{"num_hidden_layers": 14, "vocab_size": 4096, "positions": "rope"}
Each number is 500 + 40 x the weight over its row's rms, rounded and kept within 0 to 999. Layers, rows and columns count from 0. Numbers have three digits each. The size before them is the row's rms in percent of the matrix's.

# layer 6 MLP gate, 512x192, rms 0.0557, rows 0-72, columns 0-191
097:470518508530516523534557532536486558464431513488554508538544571523416461534520462516602494467474465492497516524460498461419469512465500517431489453523456502476522498487422453538513472600468491464534472527481465474417543512479504495552550489528482528409558426610491464551520509458506498477466502534506554543529558541518452531392518516543500494515510468553497481471511420504535493448434488486461482555508459487477494524502512527529526429435504479581494531528473489464443586459475538522550507510495514518460450478477479518488430421475526608515489481552449463517505529559457458481
097:512456437471495417594465513432534530483567539488490489505484505417493384471499516464484423583478517530481520519558503466494494584420527512530569485428513469506507493515533513503470448475587468580497501479468529440492479486491508471486503528532453548464512469563404518536492434461481456515442501484486515487513475501524568431461490491545542477465494475485481501551522495469521503504546510494510500516571470454522543596493562521448559540522496496500538437561450485508507501468462509506537534509517514428593490585496456573497494530499514447474470493513461459536498522591407500451
105:578579547500500493489615440465512447506479510507577493455523567552531532514502562533511498509448623463537461436489528465475442536519449492520521478518492530471529486422416458489514502465473459564555526553556537471380540506507394525541544410505479492509538510557512539434478475489472547506499535505438481526535520499515500518515544513486549520518478537504562493462536548505511509435488501455479481480497489514443465502488491432469454482463458488566484521443511547529466519490456509403574435497415483472551537532528524508518530507523508546501541497478427484493551487514501520442
102:504456507538517563535543494545498463510531519448525504558468519515527473434469498497521551467457533471527516482510543469515548517472484502528489464576508557608564475469531503490399426466634561531535492491464461535527511518481512545425487474458441506535495512487481558566508488495533478469502566516483509434538487590468438477444564452567542509516456435525511494422491551493512521535461524453474516457486456452536549501532538567562451499424450518528410505516452513439492445474478483526494470461499487509465524502567485510540529463464476519587466536562480524517533505486431450555
100:504467479573449472621454539450455540569496494423486497515478552515538505527481515519507548447517446491565491559540525465520513509437501499544478480486469486461529513509526486435462434463452506554502501533486489493436429492508461474522522454452476530594490490512577482521543468404488575480461521459450469451553494460416450505449443447535491488477467474456506515544447522465506456487579544523478555502534528523508545533530454482549433460558479476476526458512505549534535470489587507445484505455478507419530517454481514573536510558468514488464493492617466545569464494461507498525
100:512532500484507494454478567470572569454472494559448501463490476438507493476472526494567456450557504555510505536505500517508470531548524529511482543387473477475526542519532512576533489585531485515472506516495523593558414499466570496519444422492529540506481523529516480557461513550547479485472556453526493535540517459447456586441572501564528500416466545514520511491475521454462484440515414557525551492526531516546573510460424594536492496480538516532464501455504485538506479452464497450494547481484469388450594501466486522486528498549459511517502457450506498489557468512482451506
097:509498476469464534500518485563428572403503485514501411515524499507527513493433529554530523508551490524495523513450472500579545523582518519490447455504474410509427481531557505486490553483540438526558501464499456448529548513459489564460523538470463565476549536440478459480409476577488529488508550466536566566539502423552501515481471514497456557525528536503490483506472478540511512419508474459503569517495562467370474535511510567436505540512448494514483460487506481461519480493508541558475566494533478506386462473556454489481445486518505402515523548475457484511482494513495482457
107:472528468414529526539419520561512550509538440500490516492502577537521423517496536563503506491539517460544473495477473543556534480466464490496486426466463545497576497506446433479514504556463556527543445452424440481448444451527415457496565465511495452519438522535528558464537522530457489594494525504440534488552557541522529466482475574529533523463529505464567504537475566516504522552469523483419492510528589497456537522514501459502569524549483523498537522478505475560484472454468536577475536480510537569451453525520465439481467458417494515518451468570547479552463534492470481501
102:464460472460536533507485464482534503486470460494463492545506463578470515468486485455459519543482452466457561502625506521517573474547504523541488517495570427493529507493567509521520471484525520505438464499519524433480466483554431545529534504550521519513527496488483452497471486478522516468435489489507491471523470454548519570448507597447485491497486481507565454443456592444531441522548427441516472488556518469551491530523484474546496472502473560534469541419467564489488534541484443533490624542496517540451505558501535467483476492625574565472518484476557488508465430545529519558
096:465448537450484424450517448566477533462520410498543535514588536528451435456506536417525456536494505506477480491512522489488567503489483542461487523489542471458490511529424499525515520513433447491484413556475469494501496468409518512447478487559512506495513497494536435568431456526480481524491561480561490487518515536542559584516471471505517483477559511464495440427554528527483529474518493472501450488505471560423445473516447449561455551560529425511496510407481505568540490441463459463462587505458498516463471465531494541568487516508539581555476473516495524527488495507503558589
095:524497478503487381524482517511575509558523519532446482544469471442519486534485556470530421533432485477508528494492453480507486471509474498428398566435469521623484493485551421544503437594421483541588516425509525536493465519484500469523453532538482484473471513509531526422494524421487525477508502430552450475516497506560515470437431444511538461474465477463464441505489549496546465469537449511491486453489475501568507399575457469490499556479539451524506480495523476502437476489453469463432473513431524530516483546534528549500464484508463501493527527491562506544528508489500551516
096:494478472522482508547466487473435512515466509522450525476486524480484540408473525514631535480511525520501461445489480479491461564456524505525469456462465429565491443458538496426433448552441541618561488514513466503466531532518463434517509552480574440540458511564506510501519499477499570505487492450453521485517467532471486518464440503523489503521497564475555455566423525500482489459530443438444532446455530396535532520559506427487465439533427514461490571485520488515550499513553495480557519515565502488519522463510506482556557569502480499475460501436567529518505523498586500529
106:504507502479509523469499565511478545512486530515437491514462507482421442568449483563459475497453431502472521448527522529562468594500561489485551497554466517544546483518513518504498531505496558550475512497618462546438418503512508486505615468520524518528496512536414497507487489500488514478525488520501454455468488514534525410469547489501423477554355561482473512535480483513524448488528548486541495490459527532505512441439445570427535496575439457501407504549531522494474503520469520457535551456571462515498563537544510524487549499455498460522473520552581549527471507529476502479
103:451482472438462458504510459530561540565488512487474520477466513554468465556526513438482503482494418479527503499482466474441515494544539585520539513532511512464488480468450459488545533500488551482564477504520535523543600452426520537532528489533515530529482554520537477557499485472402514535429424464440458539501465524518474480563518555511463505514360456463528462505586544501554536477481564521496551576566533492519456502546490503504460518500500473438491521527521494500457603466500553494517519515483558481539515422556499519458603456502456532509412476571531448503509485451511522502
108:554583464490587448540493485546446498404514501520454497506495500492437554517500525492541507515485492498480523500520443507510498476493462469459447476497465531535522439484518500576535475475494520502534489524442498542472494534543517470554487498549434520456461426485466576472460568536487469496540522462524475464515512469456564540475527457595496528617469544450509402502517499477472524461588437475507443552560449448407477583533437471456507556487478410569419525512493498474469484434462486457504519479518497548504565511535446498450529512473521568520489497430528477516513528498555541519
098:457463489495459530472533418459491509608419514444443484467524534581521533473508460484508482508512515483523490464387417534441517490504488515465509453484561470509554517566453500489467569384489487505569493529554546541508414432536483471512443500452430562516546524502489535450517489550530507457477597449572516487491476490479537465428464534474493548513505519541479485405492518472502507496439497465452527441484426486509473479501506534529577490464503501425491527454504395482555475483448497478545510506486504503445516498567528526516518530529513536489542537548505478470545525492512547559
104:508489490462502504546373494460557511529528522451519532455512465542513477503507497505533543497497439517505413436515551450509516492515485541440414479496531446457515522509521592534550513440465572508382559548551481526476485484518485523519533571497559550537452562529492469524504428412480479569492510448529491522525471472500499546505509481556527499491471479505539503552495468482510441482481511507526445514568559487492503504450521443590513448512527512514447498434501453498450504450469514448493468573521520524489522524534532524559501509455540493497451598556430571551504589452564527457
099:456527405552504501494510567541579512490444497571585523474555523523460575501463474541471396507444510479523495509450497500461514452543504478549481511546507533392504538515491554536509534533475493451460537498475534458469516534517455542490506444523463537503519476494507437497521550572505447457532479522533487432489573507469459470512558513576563544441484470495526496545439506577510529521552504562544514460553473478449509499508405512507493528565486517522538545564462461482539548488558568504483502493462483486511525543627571456543496529504463508510490538426507538466423528518491474539
096:513536473545507479498542471454549543450514556539494495507473501459532523518493497434526457423526483499560549519512445489509521463433494507559464479501535549541511458485467447517514529522501458522504509494430472514427496527505542443494538484467438557559464461515503528517546571450526572473472526494405444481494441457407489477495476415434568450484510442488533533503513530504534484570481473521574525475499530511480446494453525470568468547435632497551551434485454462517420506476494519499498528509539504487534499465496577519470475483556473460543512589464548531442464524561539480414
101:481468524462484483526503454508508561498438543466550501469442452564525468508528470497436463498543427470526548531580516566535525483453486534502430445490490503457453550520486500507538474470483498453595468497492604495532427498576517464479440506466543530573484459489470544483597532489455524505473557487522475529535516467589505496469510526616535509471499513539439508485485459434522483535472576551452472519526526514510525490487428446439495484467433532472496476460550461455533468557484489499444483475460487527472531546500462489434557495497498470510432503514563549539516387484500589522
097:489473476529440530515397472499502516458462456527518457489479438500507517480502527490525464509471454550431507536461491553521492453505407498495528417487448485560569528508492449509472526528565514483471497449520539533557496512460526539381486504529501534530460443476499565386466517535470542511453523460551537510554539516511458503543564498570420514416593490531556558509490509502503512487552487522575499539492473474485558477463524486519571544525591461419494509480559550516540514431443521518485525459543491453478527473560524494520492477497466503556498517428440498462504435537490445549
104:430487565435485469470485538445473552533556434399524503517493591464493490521421482517540435456509459485518545476498459451482476549503507507484451523527488515483479546429535538508450489514476613537527519534526479446500516483517516479495488515502422603550536500472495451434539530512560515529452458519470498461551543452400569519589458538515487499507444539500385566534457536431452495514538501491537555524542480553534518501576540494490465539481548514503543494498449526518482519471502526502533429494549504512509467412491494538551476562507462438552446549510511524493516517479535500513
092:478555496431486465447509554478562491469532536494546526428476493454506489478532513452529483481477476516516483482540529556460509514515493525490491525525604474624467495472505434430609495521484521514480538553556514515524499431555475461569504549451514490462517489530523511490480514441550504428542584523482546563548490457474519569496448517520502525521469483542480565458508556518479497529440553521496482592527470464528520436490478540544545504541544519441536482465616504562523508455481473512532445523518467524509615473459532517437515497483507462429437533515494463501574550475541448504
100:493549469406548516492524585536518572479480523483522516506462433480499437481531487489630484431590567503423499499470539517454413503559489439514420507531517502526508506461456533532488498488503537504514511492485498427463484550482477511554517486489507559521503573470510487526524568541499501483491485481438526497430458552474445492477445448501467513568418464471483529522434522511535501478542497521485526532525543529501477503465516562482497550466441572529436517407504513504490502540504555504458502483516465495496516573481525528427434427532420477448596474554441469438530484460472500533
100:401572528528472410533518496503481521514470476534468462514531510524500455513551488516463486481536556463460487488467471502521455450568525456549485568470493535564471490513489419485562503462526510521490466496535494549492555462452549427464548512478508434541515578468426477583578492484438472502416481538481544472556490542554511494521516481475473484523495532470479492545546412472466505541458541527440462493537460495524585502450491527528505583484489465537432460415489559511496561491509487499474406476416517475484551528505525474525514494489541503537489522529458488507491467454645447512
097:497490563568497487490490581520516444496458565535465526535540493504482537439513461419542490542471529478539454430505460535545482453472535538479563422553444555525493534502569510486503473502452438479511509462526520488552413560547483515509550496563496484462437437536493525496486485514457417556533514552587452483502535442523501422532501527474524507539468508507490529453490537482463550539545567465465467478579559499516492503455479452521421488479510453444458501433472552465499537497526554522437511446473538471416500542508496481518420541471484455454526465510454537515589470579504447486
095:448508602494532516499534406495578528433435488440515523531458568556477496465542520458490454500455499428488543476503439482488531452512491477511472552509444492519480474496466531519554475464502507512456510526570490498493529468469534583550516429551455496449532502506501507497499450540436524543435483485499460487509474464614570510463549492469503508561524471475564461548499507493522493510497416576517470445505472561444535584484457491520469542508512496553560546507485534459458541538544534469533458479586530533494467473551458505488455436505478548418513459503576507533538414533506423528
096:477453595501553426480461483590497480509497473488445498512534476491441402490477522541527484526504467493469483551545483467452488493557559493551531516508525516467507483484590528480442597515581515539507419522561453540498448487498502471509485542484478507502443523518556476591470473529496503485512499478519491522533455453494523447499485389523431569501575468480510417480490502421456456484568452523511513474503542476475516443488513502494500478513499492526480385490571518515483506433496551551553483512468470489502547537557595473534498522520447516552458558484451411488441470540471473458
100:558464614455526487518497489623594424517511493474482540467520528397539558469453510496518525557526562500549538499510427506547479520534593421483528459504525451565457508483534550398528491495557514516568538544470435512584524507492442514512488503458543537495535492476449530514546514471468479527526487515522525608514495448482482511516513493507452498533445509459573573526459484512520512580499500477480501469449511492520522494560488516474479541507466523483560483456521486506498513442464553453571493518444459469461481521410550534486511490449535574499456494476537525492428506500521530493
102:466561511513497495553491511411602493498504457564413507502512466479493500493549507489536504471503548499495463514544435499444502525514527600492530442471520534503484553498469487577458435554589502471484533575512492552500457548530460478537568466477449462509471465536530466547461546532495507560512446457473459553432426522467509515478534473488534487443516494485435528474474506490566593433523533486480461438522479512466471477427434514471507497501489456482480434396473496546434474461513538492499487463543470452484449545520572483482548445604475547481523554535472552462485516531500524555
095:475513483524527500572590455532523484511556495576513515556542505556464496459504502548446557464499542492549525524481472522453539471572525464509452532476552498470557542592483488467535594498505483546514509533503584514518532493490476501495496526554536530504513555468467475453477504516522446547401462495616569523523489453470484513510518479475478468484477498497517475527451554520469436517453489496508447435485484485558551507428500511514511542541473483553514476471449409436523519539523600522510491573516491494547465411549502551468546411453582499478443585477516473542539539475460515527
097:512484579490524525541467532516541517533580566382491575437538478455431530443532558502468501503480541495531522481447543459526529590555504497568455433563463521498434558555483505523520454505537440467530459567485570507510487537434515524471540557543502476476509558433531526486464520469528434504548505482484540534475555520487452516503457543608456545424500529545510508420492451489522530507491499499543476484542489433535500524466477531529557452447489509495497510485473457498540474491465563557553529463517462447493521563474488478427505461485465545501473485485494468433574521464420508488
107:470474510490514434467478489520546549491542558552480553523504423491414425457512523442413444477453444519439541458554483526513502506458465553514488472524475535540503480514475493549463500481452496507490487450529419499539428492506474480518570433523453558520466472442569475463491502450506489458442454478502550505481587489449439522497549447474473559479494520527557493512499552484553541550522561502500505504518473471483428492432518436580438542522513507469409484490598530515516511562542464517488475461524501517448588549486454542446474476420455521557545526566487488465466466534503518461
108:462490470447535419449573481434446503519476486501450421422569493395505435451586542453476530472464474533540483487500475509470547445533516598469504482512468447497564511460519510474511485443439454444450488507491553476522444533457567499498476524482473509490531538501494495550564519537516534489467533497542517500567475506447471444493473439407428534567482523518498494488472500481507553514566566469478461522482459504573510526528509522552447457525443466461504552504481522512451552539527477470428572499545449462545547526453591493481467482429488525494479461509459530470505574529481462484
100:469429491495432461516426495479501549456468452553486485512489453458508522439540472559492549547466486438498519476512503448490581529522485504523507545535518490439501539423498461461434504522495457515571449481480511543578518437463457500466504517489511553551447507520452503438441511452480540546518534552424521465478485486503448493476611495443443463432531370474507459491416501552513522476485513474514602525512500533501518514513399499529557510504486479493516533489469532514509532494500522544581487471486516497483529476507507522408466514556518453470597478431565532527497557473506495575
104:455522518521515512473475488447567471500562507490545556500521522581595442530501462473501487513513503438514461526523561451519532572569473478465470552495556535537618505511549513538497518490493515506557449472568495491487437510495546485449478489527462510548538479495497560430456464531519483548525499499467561453499539495448443526452527460608506476488503543476504530509531493566485482508507554530518459523509545487542446504552506409476469479463485525532515564535490461509474497438610440530541542489494514557591525586489572412550539505474538531471439483524457532481519534489532417467
106:473465563438473519530518490457489498480510526523494437536535494496477491479479541491534494466500404572539475554470467504553421491514525556471421508504503512515526499503519451497478534508516523479493525544521480420485532533456488504524549575490511564515432521464489541507627488525551502436507476472535509475506461518507494546479531499462529546450564467489552410500443527523507525479564540502492538486524462539564487453532469488506628496443477531525534438470419493528556362487596550499520528460505503550555397490514509402450516475451519478518484502474531521505458504546443500473
104:550495520502560522549493540518463497517542496493503568531503446547535505477483430577537488628465518512489452453476484433460467516479480492531510539528492431506559474471517510480533540509565519529545546419462494538488537521505505518461499442475519532500499587429523483480491477582589521458476588513515463463507499542483489453489507577506578533421502461543418450551473544470508475508592529444430406501576426494533540533516525457513452438471538511503486554464528454413501496532468573481493489498506525519511548482492454452475505488491493535498462571459479536551442486542496496497
099:469560489433438560449562456498501480549449483539478518463517531475485441480487531508441526436475521552552518481423409564487448507448500460530509504503526488564489567465476525494484583501501550495443487495596534522537478501530540530514504471445504587450422572487505527514601528506488638477463440461556450458436499526457486505510531422443566462480488502475478498578501465538516504471543552481533490570450487487469512519529563424455491462520485506484512537516455520457510482512501470446460489535478471506516566469467485527559423464500503482524521556534533489508523473485479519437
094:407507466492475442561494413483464439485476454474453482484552617518510504492519485419525494463538533493564459567556520496605500518538532479449508542536536480529525453508480467482496527557507469534475493509489470474478475471444487487542552442494492493483507522486503473579540498443468495551445472413476451536544484521473520518509520556462563499549529469499534534567516509413515569566477461473556495498552443459494462529523504525427417498436525459552546521464507531530500543469496457525512406461513568500396487438496535567486460539505435480466501494547442490507496502452471507455
106:534482511485482508515440622543432564493577522443461563498534523490453489471515487492507536571476490474470571417497477535606438469502442487460562480459453482488497480538486492484500496460485520549536487478457503432494550526507503518432515491433504495501495487472457458504372464428465458477437510475545481409512469532541531394448525531431492426478476506512540496405464475451536570479522474502478482416492477455487548422513526510460549533457456530492439473478541495470492512493500498468428498517472414440504453475461477514546504479485472469523466459490479520483482523510520551510
100:475562538439514499517482513508548567483525514509537533504545555493554434569578511496474530507442460507450490521527463502552510522488490539524491489512473511546462443529499478437482488511462476496455453505500470556484508458519481516424593537471566563532466478466485503481537504439452519532519414504471484534556496523505464401430565561507488468521398471559553468564587495436511568495545429511475467498577477447484514539506452559574383532454503497482488546525511516494517496471525437534473465482463479467490570551501423478534546477502489489408474517497529451504499498443483491440
101:489442426553478521517491531504492526455421467578479522528514497556466537569473509513582501491520536524456514528448486503590548494466503471509550474414494467512493491461450520486517475535580540461552477484530544505550441510549533528525550465493485422478537547376508480474504494513531504453558482481438451514487497577520569512525534556521561542517490471546497565500573495538551457505575473470472499574639471467471526503469478474472472523468447547497485513558553525558446457554531490495459494565510490449463523472460529447497529515497447528525498478473434413522512521517476459524
099:485475451536504518471491529511452479561511471477481477538568502441468590552479506450492464492521467415482482449487456472493513424530497454530548458403436468531540530487512511535547503509511559480527523502531462590507494490512464546479522542440492519525490487530546582527521513487507533458449504493561541533438529498452491459491484555530561542495493484468515542609487469538505507495478440449451606528534476444429533503517520512499454392461528506476447524476540457437485463435527560468516541511469519486537460467505577451517477433541555530536544517547536567481480473392474550537
101:452505496528550485516450544503494499490498478521470518497556524455524468526485473515468525440535535458499470426467470514551556496477486501554474427552537567476515523530482471414483511465593527538502454429475525457471461445482481544517625423536440533570413497447454502454527456490435511471507514512467507522552503489480513474487525557514489540476582515472426492511589444450459532525522528578550465496497467503485409560509469529516491500448485537463585495529499489510516435462531468519533517591507561438510546511538531498482431481561512467510504529423522425491523534491558449471
099:470529470538589479553521467494505479473502515574472526502416465490431444530486431465435485438491445509451484470559480512473498473525479512516472407534510488498466477421469491456438514463527502524541415491447518498550493451483522502543493506477524620467450521456583438474464582488540490509461434489486528418483461496579498537504567424566484514547480472576496505478520465536519509496490463516434445533471466491439572541459532539566466539481490536563496529513494478469556509581498537562443500510475564518487502480477514497515496461477487491591504548528511556485458518542565516465
102:437456474414477485475540435508491537485536521524430448540588531510450487482425522560541539485443513477478498456535532480480382446531522557524491528534492536521541542524504479447485476480495485537500453500470522498555512544486463498501529440464461484446535532501522480530568524513451491461487483479520544552520524502439455555490514485499509502574500510388511491560514570531516551482588483400428466490516585487550480529460526480470550512508596427531526483507536531477490500541449460505529538491621461491557456570473548480501501508526556530523483519489529524465510536546572555472
096:454517555490460427455513521534498607529439504488527500484574489533490474548511552558495513436456512477476485495527553490513468570554529495476483483483546462509451513546582514494519445464459461446478534507551572476459522514476523436592565427657568496519548486481508505515515469472465555463460542473577537492471564473468473503514538485496524516494464500463441514548543461509486503488506497506475466591524535537517498490476455527509496513471496453487489451472497549511525530473529570570549524459512567558398483524507587490510485526528475487508516477439560536563445429494527464544
094:490548545494506477504540462512512439486470504472512508475502531510496553444547480496588519429503470529525556469484502510491456521447508501530572462460464487480556562526504478513481536544504512503542498508559518411553513474532472459519454539471501478441467449516461533511546536530483516615517535530562511527475466475520489520449502456519454494602504439552457533452476478444540480589473439480475503523503524447454529457374482446484526485519493471498538503555482454400442465480446455421551475495532462472510382570524495546432525492502564473492526441527484543486510536450550492576
095:463440481440467563531499450533509497530436455533456446462512539462440504433516447451476449521526447545589436479457523512465430481390466512458500486575558553390495497475474489472468526424445536477511519520533519532506476578519482509533490402532509517463441546476475478530480580560539516506474519463475472535479489528466515525507469499469562512523536458548463504474487588508519543476423514507528499447461488509528569451473466515462471551476542444491478465539461506474454546567470516536500514522540608479490495492530527482546490465518474421453580523507497457519527510502523423522
093:486528417452521595510486486469466549416488501495543485520497512533531506528500447528441514438516567525492507506528517400547512502454553516562446440448521481539506491463589576462457476561511485496496461514571496550531450471556586449549519546515483440513533442505481467526484560496507498558502550443415547608536521539508490504480463528478552490542464517444473497463470474465516507525481525499503501573448482484419495463476478439562500489520482507482485520555505571502489432490470481417508571497451524569440541485502559464513491506483509428530528469563569549456496539472536506521
095:505547435561531476500543466397493550459479528539390475461517563510542440540586526483571444434474502436472466476492533494498520504520463519525484436452520475494483489523493534541420482473493494462461506478492531497460459517483464420538511520508531515543521501507518523422447552551453531468485528515498438564464563490561420465477538536554565502446467475489535463550509561497422442497477470451505477409511486493450561462513519471510453587489486495440544483595506483521585479480512514442460520509481507544584511549463506547547496507530499459495460515492474539472553507518425514539
099:536536475519477510483458458468500602510483492476470496512479534487560484550459468445560451503434445464509464558580528413541478509473530501521475571506578579465546487481543463509477569496446554527536578456524533456488522497465507525421463505532498499482435503530509548527433489472456494448460580463450543530525544496468479519480509508502513461528476414514524472508505549496548461478493556477522458496488468574445478418599509501568513494508409552408517469547535505533471473526475438484534520442513572465508569520520545470405462519490542458545507458534536478475525474503498527535
095:492482546519486475473482483501506472512526445488533549511477584469527506429561516507445546534532530501543420526441539483559590400504432535438534554484545465508518527464525488494537548563522551475537482504535503540409531447532512504560525404493496505496452512509509555486512427485518522513528526443542472517483518472489483528511501494481537487583482465562466449447477448512483454569549480567519565452515522588547573440452399500503472539515531513447535524486508527511481524556558482515437515452536544479476500593477483461491487528508516500505513488438532479510557455587419468463
104:466525518496483540497496526526525501540502554565473528529480455562543473492578563502530554542554538499512541549557510494498534470558481525470528427445502501441539488553475502519506525492455508498479538448482502538486501535500563512522458505457489493511498432498518543560491510493469511471466468528508526523459583592437555515505383544524485530511480523531529519562496567477450505483468498548409511486518434522591600508486425472453495476510470525517497548445483450467511539571555458505477474495455468494463581488482570471503545543568557532426549487490461569533549622451516482534
093:453493427519443489435546430485514569533464500441446557470472494574456489493530478523464462513499548475565482558447551543541539519517502541491498476536491483534465504452553502545504502556494529551520535463467508511542460535422553473501537514526573506561551493500534443456496455582493520486511539572458471506522493502466459456450421568508482527526484450525437479479485519531567558506499490443517440481523581530460491479525507508422520454575512508589457535514537504476539465477560466444576514531488496508454506485480510473475558468524527556420467533475446511548445422442599473488
096:490494533484482455452489451480401511510496514480436454555501498450548541442498522503484489527525456443501540518501543422560519521423441537484478511447496595437548529560482517437466522556477554555472464436539472561532495501622471480463530524502497565448477483455525513465466449556502542502450516476540449455538527519504436535547457509524429533466442586407513449487489492539447520506509501522469506535520547495508470499435532446540540419434527475510519472469521517392472433534497482489496470526544434519503417533499481511548482511463451542533527515471520503460495536503521464555
105:459501515498443467478467510426506494481511476502517594453469528448523543456475517496509478455559494457529515533458512505479406548553430527543439520495472551522470514530566473599505511524556565458525514475468527487534481536521438470535481568463496452549519553485546538481552463484456480466439525502545505567465480538516571532555599493498391446474514481527563449511465588494474528514483489509427548481567549525555450466492495458531515469454479451503520478481483520569529544530510515497552543504546460418504493505453498433508450458463438449553497460526551486466432555503561487501
101:519463541501517478555534496424459483521449460537481482504533464541483513485506449531520488547516540529533498539451599511545442506516494467405548483423463521450514583576441527461540519544401527521470457463540494430494515468421495508425526446486456475495569484450395553494462540559503491424523507479456470501483496500523523452553507532451551520450554460507499435460499490461495541495524476488466487524479475478521453554538508490465528460506483433456527474515495506452511452530522493482490571529490537567471510530510461514530436540511456502549496444412571575495440543568569507550
109:495513536539541446515542513513505526502504497465517471639506520487517499483492488502454436482445470532446565448483497516565545479457467587438486566433479506479448434506452465566526516465478497465510516520523425467529447537476526486408561457518473506514530527502526487526548492469504498491487483450455529452457552523446528491464512474514400478516447543522456456484428511492504553503485486434444535508399493518459473478560546523507546515510426533454470546509595498492510495484447474432474491478498560423539470527456576440591483524546559487511539480460488521597482539498479501472
104:498506505510495474491524459482532493508432474457557552463541602499510424435441538440560433470490567479543460500476436474516502432561483456542520457564499433452496519514525474487619541446507518504497442464500483455454488475516486541530496461519478497547522452440488501455505558530479554487495462505525545469434471362546493594521492515488563486466499487535546436608527490493498478473553487517520466499530548553500521512564511557477452550482511422491581469517451501518474493491532457519438484548431474434478470500546514548507522508452466478467556475503499482449471499463524489553
098:557541518479493520547509483532548518476486524437444512474491441571552475450522529500514531499514517477501476511482538469508446489489539528487538495469398579452451475558476470523523549399510449524497469471593468564548526468521417467504517503399471498457486483501509537508484470490488495514531494507580508458467466558452471463482470579549499432521523586470548570509528509476481480566550477476526515597507474515451507520464461456544438548506532505491427512497486475414433497474462527529519381508474515533506479518533538532477419526454474473494579529553458464540499529493590513479
096:512516430537450492508514465441439496466445565470524563510516502495517554507506478439539522468486527378471472514466543497510488487462459546479401469534508431486521547538553495469473499477533570423470499508497438409502474463508558474488487510467456566518519474483535525528510483465480481535463525526532492542490463578458474549534579405498537527499516520539504506474512487467460470496532457506474496492463553507437528556484542547488438505538518452453550512468465578514453578527563550438542457477485540444563492498496547493525497504520456498540499428438429533614508522518485505392
105:504420467443582459473522482507457483509506474451489463514450530507478478457577510465565532510548457542537474502543514508444486447527486503480485516546573493601541539474460504500509475531434464496439453628500493519474527468484519478515492517556501584533574559426534603468449483500482409499489516558465536488507498495489512461443473476565462517487528599499561536526474517525483554537520484489540579536496443500530515512493503549558536484491488551530529554408490482497496521507473487475448491511459539460495527598459595490463551457494459408527475500471487476546536506517460506521
101:501472528539511530527424499462488518440527461445504527499496455456491511431562497505546468450498547507431476509462542551487445546481429491512489523515499499525486548505450527539533476489483482503537450423562557451545539577501437501498514519480442461467504453475445411515396472563523490501449505512481468491505470514514500509532526549500503403484501451527484555528453597438513511419502435518512477481515552505484587527521476498555484508477509600447471560487532465475492477418487498565523441499399423463462496537533506474486484546514461473466491482596457507582518505532423484490
098:516486577473517420551493535478521469449520527527535455458507464589489505448514505513507443501539383495470496467543433475491479399535569556486516477475597524472495561499513472535461498478470472510500442524544564465443417490472517455510447488524582418486433494483543425492470509520488453477520502547471486418536526508485549534554430476493575526547494457518529444513533455468503479621487473495470464431492516494432498540522504494548481431529475491471507432500500539539443485523487551485495468500446462549520503475493535525507553532464491537536540511481540486514493486524413446426
095:574515555482496490485549526456480522523566614445451501564500515488509509510526504553462442500527435524462562527458482484482448473449485474498443457398444466442419450478480424531467434450499467492439475530469574447435467404501486539589560499480499514542527557525541522490513528541512483524484480440532472548530569438498470535462444509535536588529462453531493486490516493536469486535463538450487593506486522506509505437536527491505477467494521509446534523574559541446492447558487471472550523425487491561527513531542498467468468479480500502448464462429494503515482477476512447526
104:473582480520496525451491509555540540442480495482520506521473510451484551489488489506491462483446453471479526510530459537514475476505451480531473489453523473556527534437584521479449496478457404580530515497526491464520518500552480513534492525531514540504530453540551489486478487451523439522537508499470565469532439463486514593447478505549496524546535493517512515447461450509542547567427422549539460487410550545483474557540406521524445592517472534443512518594553472493515468427429479420472460489576500476500563490544495432476449455474491477531454488470556530495502506422433560497
098:450540509457555551542503481496520608459469495503510549597571479521495553430500520548496481525502477520476505497535444575541517517532606506462549439573498479530504479512530488483543534533504540512491546513509548484519534439463507498511489499475510540537450474522547497470522479510491486514535537450414454483482522512452511455511478545546446467516497604527554513566493544570498491484572489516510540565454447596454491469529557522472532511539445453543489508467522527406500501440514534503481553508438510557567526557470549505438504559535468572504480464519539434535567502594479487462
102:497447530553522550520478538541521543515463513496531475483483532490492426424540462494461483489516553456503419541431540440508544456489440459459567456428531560520509428487569473514419503493511453561495547455520498455466478583573513488463526496519467466492463500506479491508509469530523464454535543463494484470530502530502445523506491525502476488562496511508567517488570502401535511558469504533539450441503465552607498575518562519504394505455514494512444521539494594472480525551490552462498530474440547479508435505378433481547483455513473508445524461499501492523547498519487442493
099:532454480472407416529554511493542512453429577482556483452466527453491503440508500503506468495539555471510466513520463483524465591465527481470477580473519471511510518540562499554466480472514547523581502485563593551570506515515445544500553508520566502503472522481495525502538503517489588474486499472489525511544502520492538463546516485527470509477528466528471490423412584493572552472481487529573528443439569492465541498458462521539476476496493520553492487527567515575473507541518561492526479543534513525498523398497443510537462421492582432471450431469570473506491453525445475504
108:471469466538514457422514519454498541511504477471481500553471449585509472504536467498537470471445493571575502513518421461516502508545529506469510543481460457497563551545567377473478429500499476491478517554492541500518497485504481421539477564540561470442497453464489505486480495571548501513422479498552533414467471513461429480505504420457455519578541657527504534558476521597535504524507433524514457511486497472472389496487476489513508513515484448476499549483477517507463474515481444458489517533456536490516473515428559508515531474521451484479496542555464468498496551529525443454
103:501469538388529452507493499528433507532498421550489434452607476465559430444494567561494575514565511505463483446571483480509541465483519561520419405481458471526461551515526447475520504550487497520569455481489468510509490485481522497506562563460523508430490539555441509489508525498503497447521478409517490485546440485502545453397501583480473521485493481513506514514459521493525485617468516517523465468469496406523553459543491531468524528482508465541541527525474430500514508584439530520463506488553522511469520438503532492466544505478491452472490490458555513458509484460486478431